Weights of a small transformer language model.
Size: MLP 1024 GELU, vocabulary 1603.
Training: 183M tokens, 2799 steps.
Each number is 128 + 24 x the weight over the matrix's rms, rounded and kept within 0 to 255. Layers, rows and columns count from 0. Numbers have three digits each.

# layer 3 attention query, 256x256, rms 0.118, rows 116-193, columns 224-255
120106134073125104152115170138111085122062140124105152125148125146079118121104137150113096129159
133098168138111145161158089150102081170119160116124137114118125140128109119193181133162154156122
111144111114124147125128150152125189084087115137104096128123139141161114107128133141135127104127
143138186134139103152122105103129145128102120131097122128154121103104145118102145127068166104129
133087127183114150140105165086139151144111116147120137147115118128137131136130094150138120146117
133156113112123133091121078135089109133168146105146096129092130185091109119110166158127138127151
092164084109127133114143154100152086118123128138117094115116119139159143138106121106153083135152
113096128183088130157121100132101142091088140141106138059163124136111121118106137153102150136120
142079095169149133128158125120124132134143109131157136149077124169143121136122113173185146078136
162157121129127081087137116124104145127122138128132169132133131133097108092127143153102117160106
107102139131095154121146141126160151168096149123155146172096099150123125164115114119120106079123
132099147094129109114151103111106164153113098119121088130094129103163087099123123097144186138158
126153151118093103113135152101133101191149146140172124150097145128103111086099110104078093087130
158167129125150169125098137107136166105151115094142129129117136122106123145115139097097116106117
118148109107131154121085163118121166088132135137099127145129153108137148135150121107121126097165
105130130127135105133162139114092124089149158176129134160134123089118161146131092175137110146134
113118147126119135124144113088126103113089122139070156124112168133125101102091110134137129127092
111177124131121152099092180164143142152127134130105129146068164142131159139155135139147128093153
142150083139132124141097134147104079125189147116116103146120084126142162155113145060097148111120
123174144137112098115112129182124119113203138156136116144081135108125130094115161124099159142089
120125149159133152116127143141141129148103167115130133113137132156123161107146144167100111170174
138123114138133161169130126144133142093141133112118132118105137121149142174149152106115094117150
153141132112134110174132110142142116151089154110084142144160097135118130126086088147113129146144
195065113105108107130192071128137112166173141097089107121127118109137137134134130178103115125103
108109146162092136155126160139090139121119067146193130076130168116122134104103161125176119137095
102178123085147113126088154135090115135108136123128175146106066147136111105095126069111136134107
154139094141080107153138142138135180099125124128105164125132133121130135075091099125148111144123
111123119103159115126136170167125096149104129152102093067132113092130122125159115175131116145068
130120138162131134178176148087126097123138131146127121153151188133142145161111122143110121134092
192077086142111106114126100095072150094135145147129188106124136154132098092143122136143113109124
117124145113140158134093130158173099126116126119156100143131106136111071132126073113115139137138
138142108105095123109163118145154087182120115097157140135124134120090123137099166129167109163106
132170142140153167155082091090135162125165132142138145135123089147125145108075159153151136111124
129130124149179144152195106129091079152148191145213162090160110119127139109121162156182072114171
136114124199153092106138096079133125102110199120127138115086066163142165152131125109122143120162
087158108148136153158153162150109056121185162129116169137134135156148118111141148140090111166125
135160204135126130176094058162102115120100079148091130141113108173127145139070113167086123121096
113117104131092137093069103130144167130105125128120159098137138122130096114118074195089119160119
124118113100089155158097109188140133139121074117168158120115097163109153113123145138198201084140
197100126112132148106084161085120127113147138175207130124071091100115119084112104163117117087154
140101168095158115144137150080122087152130124157131152144157162097142129100134121155164122176144
115195134089118063157139080159126143176139150204101164143120133143123149073108124110103141152118
118117107110098110135154111135153134149131132115129198078147147128064154086062098104139129141147
100103132103101107140122211156126182168116120140159193173106105121135100123130184136112130126138
142121157090190101106129149123143171142139150111158123125178122137094150131156152120117149065076
092154165153151143148161055117127132125093143153190110135127103078105115145128096153175131082123
138160194162181119157142144121137084118097124069148106109124094101183076089108138159153162148095
106111147116148109133122118167184114111121123131081171126134133147137098108096107158131133158140
120127145157142112080087137132152098088109133136133142141108097104158078102122120140153152136108
128068169138094159039123150121120080120080139152141154122119102118095145162148141127119109143097
089141161181171080149128105180154100126065162150110121075143155120078139152176141116123123122136
112102141161121107147135181085135109133133189080139145105093158092128163165105126141107210067132
173117148090147133109132147097106132071144138084116117147154123063174110142121110162122122149142
095103097126101085132146142109159150110120146155140144134136127077124115139121194175098148100086
106105133132137159155168124067169114121094143143093175085121160162103206132121091113086115139111
160174172122129129174145151119117183062078197091136126129132132095156156088076142109093118146121
111143129068163146131113108142114142115118109119123131156076102099075148138158120140141163132146
127117097104182128108108065127104122151093121175143144118099180084118075102148140097128195172161
158123158131117129132102087140087129093173127222086150133141134128133150138142078120101113166133
102097163156125129154184135123074115131139139117129145110141117139117077113177121145137141090144
133115148115107113135096114056105116125126111158126149136117090185172152151143115147114130164132
135093081158108124142132118127159071185074145188150157100140166112171144115122106118133120164136
106112115132146130105117139065146131123121178115146108153117128114135117151112132088103135142076
132043183057131144088123169117142134147158119153097164160121137114136094122128144088089133132146
116110115131138119122113133166173094084099109118118114120136141171148105185101155119158111103130
132145147148165105133179095172075075167136156108175157101117120106185129119107098096152129129136
144133167155105089133164132073136131137125124100120129139150153124180101139098130110131137175116
127126107117166135086121097150116094152133130079185130145076124135129150099128195188087115084129
085124110105099141126099124111138165166056135150123132143124157117142151131144155090126115106146
110114122107129163088144095199140132142084198140135126141085116129123127139109104158199098101128
110140152134167105118133103106115149167108152087097154119127138098110120112093173140088191122133
151095111113218099103124131155084125075108137100124125080196116103146093175164145119124150147153
131182130130125145150100120159102181142089140139120125144118131140158115130140208085134149077159
146105151124110139107119116103131144124150072110164106115102139093156143139125127157160119143087
147118125147073154143118144153111118179119133125093124127186124083090123092139088168138112142134
120169194126151066149094156143104146118117125086110071149122087116124155123158178132133099142086
110146133116101120102141159144133129114148098140142111100149145124105125103143133096164107127105
128132096140140144093140141185122124133141129115124120114094153158118137084115109094092127120149
# layer 3 attention key, 256x256, rms 0.119, rows 116-192, columns 224-255
144181111131102101119140117120121111092104141047189113128128104169122145130130141122116137115089
140159107141071152153076121102137170125151149086122134078122091132141106131163141136129130175092
150107104129107111148137134094130132126064152157134141120123123163128118092142125141136106122137
173144104124150136127173157095124121169127148104156112117174130155112134112130162144142130116137
100156135152103126149085127127151120154144131136114114081142127134130148113121088136148093105154
115134155102074135136152115134143134084130106114145162132096134130173126142141099112174158145099
095129096132129128130124123156103145091111099142136110139146115132103116152134152163106149158134
140103139110118078127103116092126142193135146132195107087149150151090153143146148169158160106110
107138116128134124108108100134150157150114074130144127097134108121138175173098096127142136140143
149129179143179081127130134173112103124130180109118132113157122170138126136113146088102141109094
119156149137142135095151138156113081144108122119119130112129107099112130125094118115149099119117
141096138133119156134146134146095136125115119165150120127137138132096164128152093137096111131109
135100131134169125155180135167145143125144150153109123125128146163146105141114155157171149131122
114098159133127103131132143103090123178137096146134111128129127095155123127129146152137110108138
131122152125104090164114101111111118140121115071101136164113082099131154090125101152141131112159
097119122130132121154097137127133152086126139091153172136106130116140099141141091100132100165126
123106127131129108111147120106149106145151106117145126057173127132167099130126126110083115134092
170065147165158100105140153120155146122141098121130105141132120157089126107161123132098143125142
132110133053158104165122148123132109151139150115161126131085140133122190098148103144180119114141
132104132117139146148142130141118119109146123114101123119117098163150180146094121097154179082058
108113119096167143172173088137140136118152066097107097131136155140158150119112095130141186126159
137153099142109097086151106141129155128131106078134103109113109090105095124104145129110149157161
139138165138159117054143110143152164100100149149173176125146170130144138134132098098165146151134
054130105130144122115121144041121129155138134146190095134141099127168146117125109178143131124125
169128127134158147108110121085173115106169113127123162154137132079116148111137132146114104076129
144168138155112090122095086163126145128113112099118113133175072125108131098093165165130096079163
114114150064143127125080137143092143115185152129154150138160114179118138122094121137113120106141
137115076153092156129138136148135140139123135137130140131135143155127118130076137152189097101110
178150163081123104173112119119182121129106117131112171104125082152137099096144140122120112112152
130147116111117155156136117122104169134158127118154091174146127140126130093093179126121121125127
123176051143096073120102137112101116060136140109090140179143112138100156139146096099118157155092
098169168114168151141068159163117160172113196112115171129145052107068144129138115126118134160152
097092122137056144086136126149130160209131137125157132146136140109084158135102164147139099077188
131087141145116121171148134168141104137099108116092099155108159130148104140100112137119134081110
046092148122062129230151146142124140108136104127126113132082181188130142146145058133127115146138
167123116140171107162170167130175130121084110128087077140129107157131118107136146126121158105104
151149205165163103131133136083149137109159089129144174097093137161151114083139122135152129154119
146140159146171122146162053150105095165185085160154107122094106151106095115130125133134155069133
094142126116155134081063107150132121089130150104106174145093161154105124127166142146081095157094
167079093148152111157155099102152125127153083109130140129121092131137129131172128138130120113201
143079150166183094115106141183153087154129115161122107111167134090136123127126106081134165150087
181148117130108110098120121191057164099126114128140154151137119142153149135180155160125114147169
176151135104148098103145141121153172108159122093179145101112097065148150164090096145195135129170
140119147129135135131139133161128044156179131085088126099161093110093140128123169149125103141120
106141142140150143167081160123135117084093120097115156098153125121072106104139130103095104141163
129129146174089158164148133113157176153148114093110163167156160166179133177077121082098114125162
121176142125176133090185168060159158125135107153100163149142108132130133133125142102160111095128
102142099115146096132142087141115117111122186131163149116157128143149127093138149106118155152173
123101132104130147156168144172124127105148128150096117155106081093157158086119116064145128138184
134119128167079179139163077133134125143135148207124141143117197082128136149125166133164159144087
123146120132138063135177110148137123127110122175087158092053113138155111168100161114087106118166
134120130161121136120095139100222124186110093124101115083097149103098112091132068152151138094154
097144106117121115157137138121110122113126114111125148154114109132115095119132167109152179125111
111095109143153118086156116094134113130129148143141143140152150150151162163109171139110144122184
152142105120130119141157154098158112123142105115183162129084179122194067160091127116186151193105
120085130166121155133135129169139151164139075187106160143110075116091167076147149116112171168180
120143104092112141161129126074115113115106126088117128114127171119138170134070148101121105158125
145102140142144137105134130123089142137106099114172119140086133159109171125161097123146120096149
155153134115106121106102097140124130126105095124101119129148124152190136148134170155128156159143
122127128120138126092146140182165141127125179100130124103154146154120111138100128111100167147136
153113097073114195135149082130112150142145081087105161102131108133120096121164140119106129177172
151109103164084153088118179128108121117145137124122135143171146160131153123151132150159127161146
133101120139058151137141123095071089155118132089130094116138111150080116143122080081065152106119
150142120120099125125155128155101094151162126108149156112146123152120091120135121123179104091115
147104169097097128172132131139151161105099152079143143103092142090123127116110189154161105136105
133129135113093133124133153086159162165178151149122121167068088106113140134144126103132127148147
129145163129150143155142114121091114106122096196137157147113078121109148115151142113087157127089
116096094114156112111111139126114147073121140170095160118120121149199163172121166162151094118074
123072088135115118102100109142193126176162129117209156173136101115112170101111169088129135148121
135120127177130119162103149141141109160147159071138146125145140160086110146070126102133091088138
102114100139138088119100126149127097186189158149065193100150141096170101115077166115157146091139
111133128169143082110110117171095106117107130113116095063137143121090121129085146152126133119122
103175193127074117163147142128143141106120160146149203094135107108158122094107132118118068127142
103173084135132133118147117086148141083126123129122155121156100074140162118133146107123148144148
135131160115106177125097117157132113128117128075161149188124160097104137131095137127152155102156
118183145150150134144137105056157128152147067124186168132155109096123128128096082160110065130139
124157099139167137138126115125126133139142127139126120089118105079138133128098151122137128128121
# layer 3 attention value, 256x256, rms 0.141, rows 64-191, columns 224-255
149103134138115113109137116094155096154136142134111158139139124112157100136136124129110134131104
135169085127139159127126177160133094148139121148097122161183127164100091131137177140150089122098
115115119130134139136147093145164128157142154153149180148079064107102130168141104089144142094121
129178111101111099185130084146101127130129193120094106131149122123140129123158067134150112128099
125082121112158121169120167130113151123153136137097129147144159123139134123143135140103082142108
101155112154141129142127155157130121130119133128137142123123091087099150129127146147132113166106
081140137140148126123121126130124120135108190112139147117117149104120143131141116147137125119154
124099091159117140169110113135096150120137163182117115137096078143129156124108091066146144130078
159114144113075069077115091116098101133109140112145117175121125099135090119127160144118164145152
111119106119126127126138102101127118119151083113122099121151132094138153146151115121121126128145
175131068155102119094138147143124108138118119118139151116138113164087146122115127082123118132150
134104160142093105135110094133107126181101123123102114094145140109145141128175126075086142107158
125118130130141088137133165149142107133115126115153171131105117139120090157122132128118195139157
118105103139164166116130123154093132117126103117141134135148111149138104126143132154125101166089
119142126077122171173121126152102153148148092125101136117129115142172127154118104128135080117108
108121131116107113120156106120117115088134155119151105123163118148111177144135116131119173106123
137117127130122106099136131095110178114151144148111136150125109135146116124131114141104138121129
103084135116147166097114131112148093151105097128089136164154154137185110109101156159127135100112
143133161112133162162141147106109149142134110125111104145115098161098183125134100068144133131122
147104122119108124066124084126118114119140105133139096122110104077116122124114152154142157116106
103127123122205158139108131164120138085129104176179137158139123096165139126145149104115105134114
129159090142114135134147133134161155140152129178165160142068115132084170121110158112114111131142
148131105147114160155137149086122116117117120107123141102139073153102138121151088095155130159115
136129178198117083101124130126148127148137135090179152157185131157145117095107154133125157120136
160106145174122121149133147106111149160110124131117145101147119134110152104081150098142143112078
129108125110105151126142105140103150129141124092129121119163118149107164151166105150095150102093
148165086155159144147146137149177160107125142145111114144148130132088122144154125148115050166146
140154125167154153153075148119165108102156103101114110114108119110127147138106122152134147111131
139131105114147124141096150155137164145140118135099163114153113135121137135126083146194066152150
136106109155122096100107145094129120134122151166113155125151190119115108117179133102126148112116
119124127134106100096101104162144164157120152141123154149119149115144149081126138127137132125155
169084078094137125158170123139132132078141134151116177117075159163101134101149092074107161169131
125121161078125195152112156133158095110121106125108106112086179159152086139133101131156120136132
143139141177115146139148088078098116125120121133150071159187121113160148109104117078127147152143
148092162151134106142118140088126105137120167146099145070084132140073176113110129126112117110138
106124152160147156133161112159117176062081126155144144108136159145090170091115094094146129075140
104111150127073168139133099146134108125135104135139164172124134110143111133148133163150093162106
128131105138095118129107107149151090153116140114101109110150147144139156142101101131132100161127
140104122121145131132104158102135134113118126086109088188111117114161165131144138139108085148096
127132121128130164078114154154110123125155153172122123136151097135103097142099130134167131154118
104119092125137172177118123145214140105138084148115169141110121159121108184122144159127123095132
114111111125108124128144115104126140118167169099145104157117134145121104130120131179150109090124
116138163125156102113121203194172114102106128166145071127152113106119131139102140178124126173104
132107142164109097112094143111135100138134158143133117096153166112165155121168148160088120116166
143136138144092077124100074127135098125137126117160142099134118130093109154132169112122097118124
094137121084130149162112147165097125150100135180119112123137137176092154152113160134168079127084
183107146110091139082095096138140144140119141141134128083142145112148109148125143119131174107104
159123113115064121096141125116133062139114113160157146161147115167118082182118140117115131099141
155109110099145092144127155178142164179138128127157183105122148141106108067117140170110125148150
130135063126115140174111120162113097166143121186114178151139111108128109149110154167130123129130
125085142146155126144110098141099146129135134142176137099166145085116132119094108142132123157069
134130090112090126145140135111113128136157095132136151174165140131137078128133087098129129145088
119158154078105092135120116167148071099151085133165112107141071172140095133103168167168133148139
136095177150161125126146121156103177114134120121120121122170143119148164104107137072055106131161
149156137126178098145131087134149105118095141140120114102128104105125176128137148128142122139129
162147097120104125139068124078130098137115111104165112174115083098076091180134120190164167114130
158138170156125150132195098144153120093137093166131162120188102113136144122121127115119162099046
143127149126110153103126098093113086133098142078141116112154137074142135111140070189100120117182
147133143135122126142162152108145133126120127157086137108138127104153135127117132120117130151147
161080132159147131135133175102076150111132104139119106131177185103103133093145094146064103160152
186132094099107097155132109134107135107096172138165152138128093130092166139142131136128153109111
162168141162115096049126104096145085127153109102101120130101139113101114139160102151100133138140
154142113134139097126141120169151133168139141157111163147146095108146099123084094124144087147093
127121151111135136156161152124101202153128099103124127140124122143057176116084132104101125097104
128122158112138172137114117134175120118100180118165145110148141119106134130128087159148066102119
086141169139122142141150054097096135158155130119138102152140163135126137133121136146125115122094
120115108115153110184133088116124150147130180123161152132096154145146133129159121118100111123105
121141118096081173154090165162134110139166115134157121115129165133144138129141146099104156171130
160134113152119140160066149105130139137111138133106147120164154147122146132157132117126121119120
135100144114115068166190128104132125135155161116136163143140131118126144143110112129137101090125
118108127138112078113133123104109147135136133115122145118148074153112131118132112168137112162151
168108118153141139125158127117146127083087139104093101128114175139142125144113145152103115130163
131101123095130155152110165139146117112151179162080140116142152142149142149138154060145127136175
119129100140120159126128142130122126160136122120171118116189157148134139136104167143136121140096
154127129127107132073161126102126100121140145132147147067128110060126086158151109143127129140142
133109137118160126109122100141128165087111136123131102167131124089146102141146134116117149164140
105124105075094136088144081131133145114133140143133096116155110156139130152140141148124124154127
091184180127167121131096157116113168160125183105086129152130120111137141080139130173115127152125
119145136200113106086088148138155104106134110145149133163138149108122143107163147119111096133128
125131078163097124110121105133119107161132147129089160135130100120175126152129102150146119137100
138092139084140088160112149108124121148080057133188129175140144152125137173152113137128120058154
151121137126129092086164085090138127111128111091144101121147151171134144127160142133142126106125
111156133143095082154135132170152102133169146101141147174107139093136121106126107151176172094130
119159108129137149112135133121126095089093147160116151147131090135128127129103156153159159134137
121136164169144093105145082121076152174126149123156134111145091149151130096187133104103124164138
142134107131170122080129103090143137130132117146159131168094154078147146116141056141078134104104
136089118107113103132190118115121142088161117099146133149086104175119170179152198112114158080188
092112118156129148140114146113108168138141114117128080147155134091121103133150121106094113109160
112156143100113141140120126128122117116155116151156091146111127163142125145112164108125127129145
120168128113127112121150107154138100140131092124135135138156110131064080157157102117111137114117
144125140155132131128103083146157109119130119150130100126138140187155124135151142138151124113109
128120160146116142120112167148133128127128148119139173129140091158146143144107137114129130146120
098125109154150142111088142109138092114148093134116139160125124140100143122149173141137170082153
115090179107113111102111131140136145133124110121104119125151115119147077130106126074129145121125
127098143126137131137186118102122147112146106132129136174188063126079089155087100126092135121145
105138103093099116111086161128146152142129090140141109111160109135097137151066103106116093156154
101115145158106127161128122142152140114112094140116149139161146161137134106123163129134153138134
123093059114124140113115179095084094144156084116159129153098152097142132129079149152123118159135
100155101134117112126153103081120106100122121107120101163162103154094114092125122111109111144108
087139114150165156120142111155143143121112147137109084110091113106170100152127133121128126125111
101120114095139141130095140112161125127134090089120085166132083165147110117085160106120115142141
098156128101084132130168148136156116146107127121145136156158137099144118116129153114058149161117
134090133131107099106144157159119120144182125158135065116078158152110092106119114109128141129122
157133114140138129143125107132111136060120110141127116122135168120091136116122108154148164119138
091128107171093166090136170160135179142115113090134128108140095116088119117175141150151128113108
113145126112144126115120158124120124113163162135120134130115107143116136145117134115118093124100
142075127114124125135133178151125159124128150088177086085116131129162110132129140144119115116144
114156128125125176122112118133095100152104102128141104152103107113118121173091138121102099162099
130135125138123117123142129155151125099154125119125150106076150144108125131156128109081112082110
139153163123137160155159114145117160127140188170128167088155141148094115099111142164130123126122
104127122128153070147104107163116125172133113114150081117108097155142123162113101121115089083111
148107116101106102135073147121085135141125129111189111113128086185187178133129146131141170125115
115109130113140134156155141171135083195133139105118156037117118118137121135119144126137138129099
134136112069103140135115129166141135109104124128135135100140110145092089094129132184143103143132
122074181135129131106110150117113149095132150115160123173127116134150133116089094104122177118152
159136149134149120100150181123131120106143171130095182092132154095148138102143136116153115144156
137119124156109168175153148148092149123106142158137104114130135132111123121145147151125160133122
111115119136124120171132190149077145118124122117118131132086129136082103153152160112179146123081
113138145123140141128117114120146145188127157082143105124155097122129156145162107140101134140136
114116100133128087118097142114119147148134137138115127128111132132092119139090188113118090115108
114152091116170108114091107109128148152130110132092116176092104113168120123134126113126167111120
150148149134110151168106120125169156111111107156140163126116167121100126110179134132134133116113
117141147113129146166112165131170113141148146131153135141133139125128175122148139177128132099132
118096095113141142131153100155136124084046141125124131114133131134159131123121167141163138119131
142126146100126111138126111138132134174149119143149130151152129147109110150110117112084147137144
149153134137173126096093157138127089097156136109126134105152088086137121116098160112090134149130
132138125130123160123108171122155137116132125196118077074166106142160173062130157137123169133135
164163094070085150177106104172131124149129148139133117190094100091116126149084142109145135159113
# layer 3 attention output (transposed), 256x256, rms 0.178, rows 64-191, columns 224-255
144121133117109121113102121171126101129149132129156114152164152128145146103137133106144119147112
109125126120146125104069111089116136130093125126147167106110112124160153137132145178125110145129
152074074138123127143132169137087127150110093140065100097156125168151113087119126095121118146180
141118138108121139117143127191127138133147104153140111177135131147143161088131147139125132122100
054113146134148151115127102111188123089159117111145167096130096136129145128150128151102136108115
107155132093118124172148162141108136122116169144133130126134142152105140124086111119149144076126
124132124110141132124153104097089137119126091109145098131143120113124144123186166108143152125119
119162179153136106172136124106163130134101163117099139095130136124124141141131069140119092155147
124136111141145116121129112144096132110175162101137119103150127156090138144126136121086130139150
095159118146113146092101135132155128133123126129116146109182114109081137114117099075129079150102
183170138163157097043126156087126161123138122146090081121176139165138174107106111135129096099145
178125130171137122115132134148121170118170143124086145091142120123123120152113106106115134136085
143139068095108166113129068145103095114151138125116088156114134139176132150125166090098128125168
089121131128117158122129098160147113134147123108094147130125117125138124133143121151137157143090
123129143153113126143109119087143146128127118132111146138087092124127130106145152107132111168082
102125119128158167170135156162108113140104126089112147146117139109118080122152120145128113084132
149110113112109129125159144124135139160121124118127134068121142155105119110149158106132154183139
101121134120126141128159139142094139127122142111126160149117121114156166118122126136156120123103
153129139157094150119142163119114123149161158110129133130084145129141151122159120116131145136117
091117111145114073119136129122124149133140175161177144128135138151143146154103145132129118165135
129117146144159111124133105150140082156150109159112161066129104138147125123116128127169118110104
168071127117129158105154103177150122114111117133129169121136085139126125093158126119164094120123
148154119162098152137120129115123112149138099119136147127109158119120209099120166103129100143160
137114124146162102138122095124097102161170105146188099129179122118131154092111137137135146146162
155113161156116131138117104168138137133139104145118136079097086136140183130149104121106142085128
133158094128141157175158109168149135052118144150098127095132069147150132094168129087088135154101
140150124146117125133156146089130145098105068128082132133094162148165121100091139136119170144131
137116110141137105118124088148114105145107163136104130146114127105103123138164117138127144142160
136128157108143140110160140095157091145154116161122124140181144144161190118121138143127115100097
152168122139108157138092111109081137109146133128143094130129124116150144125116132118142144116174
151117119092121127110151108146168069171158129098130126116136109146103136132150160143083126120145
110133136188099159121133143122093134116185106107107169139121150106139116121121157107081109150129
103144068136111152107115121135115131179135110106125150114106136132146102151140110140160094094101
197121171125137058157115152115099120098140092106132128109123165129119137082091104178132125100150
149178104107139137180114108171101086122129124090087148055133096134096056136134143124145139167120
140136156164136110169121160146152110173157155129108160163133108125124159119138120125103152139132
098114068128177146164104115095166152106126135160114106129109123149122120113110101129144125133126
160141113119135110194123112147154127163100114099127160161112115121146112107126141121115138139185
099168141142129129063135142132118123138161107147170139130089102124134121143150151128122126126117
139160103137094128128129160110123105123124098122145106184113125190127136105123138177135115143138
119118099111127157103178104165141137088122112134105160172109124139123092111104093117148047133117
128135161100149086115095150146131082126096125106173117117094140111161115148136096139090157122103
125115111110123140163140081128101143092204129131157165122108119177124119181076142136131120115140
084171134150132155123087116144107161140158128143185105138124125116081091084116164091084189122135
165169119114152078113113165095137144132133142166145106097105122119133131114124155141121119093127
120117113099128127148145158095156169128108172130108111119097095116178127136132094115143130104095
104108128134104094127103106124085119087121092114159144162120131114140074104115165111114075161131
142147103123144133060132132122127124138146138129154092153128131157136112134138170119120097113152
103162119126091139139114137101132146093133108105079107152110171087114095113132121119140159143117
140104100142158137136124106122121139075118107115103134160140136118105135137126085151169093102120
127118110122150093124091098088117092148123123088139197151134137127095149128157094095146123123116
128130135149138154180132125113157125102134126078113130169137121103098138110105140141059108099130
100117104133184153142110126071127119141133127082129104125119137115123119179126138138188130139120
124093151155082117161136098124155139149141113149113124094116122110092170128152108127105138118102
130139109137123100109109116131121095139106152107127127128172101101111111116144119167103111102082
135174093119171152107140103113112096094125124125166172140102118169112097124128119131137121145149
118107115116148095129151103111112138130140147140098148127128134173153145115086098132145107119109
114129132117125097128099116158115142127131141122136144103162174106122185116175103092130140138108
118154156141146130115107153164159143118160114140117124110119146141133130131112159178108127124164
109136162144139169176126133158141078110119126114120138086104159143134115090097135159118126134107
130163115103120114131150136128131137140151118134101089134084102163113110083128111106098135122142
139131072127149112154135172147114097133144136116148137146109154134104148109116144096141124149170
112145161092120133079125127097124161150153111150126120138146126126173137077113118164131117126130
127084141134129127156124089119147125106129109139111161131091139103149099111102079171099132106108
096148116124121129108165126125085079103114115135124157102108118132116091135126105183128127089132
127151147128140148103162166174143126102143154137142143156141158130152169120126125118122153165125
162135103154147133123149126149126140151179132113121098122137160129141127154103055166093122103129
124144126162101108165124127174128111140136156102155131175103127103119109139129133137113078062135
117143148123121122175131090117116110125127144108122166124158142121101152113163123137103175150130
106091142156121135142139150145203114114187088139119119095138185152098154137099147154146155119145
101121155124134136127166123147125126116108131151104117139149153162114148145108160123101134138081
096149136135145129127136132146121111120167160107108154110170128119127101156099115087122146123117
118112111153104154135129127088103120181171082118145106072107093104110127102110109151146141162152
111099147140150125150169144136104073101068124148137124129120096141106162118148136137163115123124
126143122125132149110170119106111125059131104154128091157108174164155103166121131150138136149095
159154148046121129148150146130139150151114112161163122075102137131165138163093122123092142128162
150119134101094092131108171046113130142125150164133123136116154116146130144150099137115108081094
158142116121150106122136102129117130163089141119119106145089132145142146118122115118123114121104
139116110119093120144110120123144072084114143133135138116133098106129126119154135127114132110123
139149140128079096132124128147145121120119110129116121159154140104143127110100131118122127144108
144096132096110153121147138130158118078096184182130126088109082098155197085145164182134158149092
098102168156117128165131146118141102125138164135107127165114142134142127152114130079129149119136
163125130109128143130128104119139109141126105126129123128150115168117146110134124122139066158123
103128133108072148160163157120133090142177156094126079138117140123107145121170083134153113130174
130094116127148173096094114153143125128126157130129150123153139083101131098164160097140150128162
145116121128112094118156117121119138108105079103110170119097104123138097085145114144139084151110
149136137159130148107122126129162122175145151130131107202095122111150132085175117097172131133102
128136081123119154075109118120142111138111096118139155104103132136136161110090159088144092151115
114126101160106133120113143137112110135137109101106134142157098126118181150121125182141140138115
129101124124171083165143131106118128130131114150164137118108094142135151129117069151142068135161
119133117100150134152110149181153127150115111129079128123135098093137130125142123097145127084145
126107140106145108133108143156152143140095159139140099151126146088116133155137119148125114127124
124077165127089119187136161143135154133158139137185153118102140157178138122097130086162119109142
123127103147143116121100156146120154160111141100125147143155135128142178154131126119123127119148
100155111155159114086117132128101168116108146135122140160134152145116208129143130099108085122150
143145114147160082100098149178103166136111090156113107124167136089140092137187129179119140127110
099142164124106182142140150144128123136113150125090131137152105110119100147137147171130140098147
168116118130178108134128086152178137088165121125105134150136106163103166059158096102130136103122
154126168107113109134080129151115113146136156135132173119159140109152164138108142138106065130114
149144121077114175080112107133146136150174098115141144118105125102125101114157120167145130079157
170102118105104106155163144152106176112120150160117114119154094109101101136150147087112091098154
138123096101132118123133115155132139115128117127172121156116081166133166152120069134171106163115
170133105136121099186110126123137150104133143127143154144161134153153162104151168144097156156088
084104084103135096075089144110124098151157108135148135119114120118077108136145141090097106123123
132169142112141105102150120102135115106106091178119143171152114125160103092103131172151123109156
119102131099128100130119124086179119118133174156127108131130128158137085145135125111116148132099
119126129102108152147088141154111102141106091150140139124086132131144153137106108133109150122160
161109143136158130150111122109172096112130089138095159129134110185114128170134128103101131125108
120099135118163115126135111117183153114157144141144127123128110123113139157112105117156150150113
116117148157140156141104133157124129091130149122132109086158137109098135145113128120128107133114
133114094092092151150118112127136121153130120169119151157113113129167153106127151179124144126107
106127112128115117143153074134095085117124119147156129157108145088134102095130167154072132161125
129148142126093105094111132116116101146143162140122089123120167144086145130115143138118089128169
124144160144126185118111082127152189099137191118119138123118108154101114141097089094088129134120
155120168129148118156132100134103112145117123190111117110164105134120111119133149133109126096148
099118132092132134109115093118093145118128107125152099154130123140136106139133136140126160071095
112134110145120150067101100156143127089124122138144115156059112137138134151108146145121078162118
157152113161121118128197125142155135085123141119176142134150112103107104171111144143130122146189
082115122120151133118129091133111145136120168144149143120096114105135080151108128105137097133123
155110121119134138162131120084135131132127149093126108117130135134129149170117093132128124161117
144146122093080133085085120135161190140167134099137124121178115114142173129138059123124135138103
111133085169149085156142161142118130148080145150141148085145113122095170118138161096152179139111
151136155122106106151121120145148135195104102157117136125108131128135155121154111129159136144106
134128159168103134100147122121137137184133130118119146136075150135085122175147142138117141109137
112160121113151128134109114149121125147121147174095127099105148086114095128153139133177109152111
118128131120134150118113171123177146145109160119133142157094119152162125141174111110159110121146
126131170148160117118126102162099148101131150129144164157101154108122103125113146135167114122163
179138121129136106095094109189123130147112097100168158099132143143111125130116124145131050105131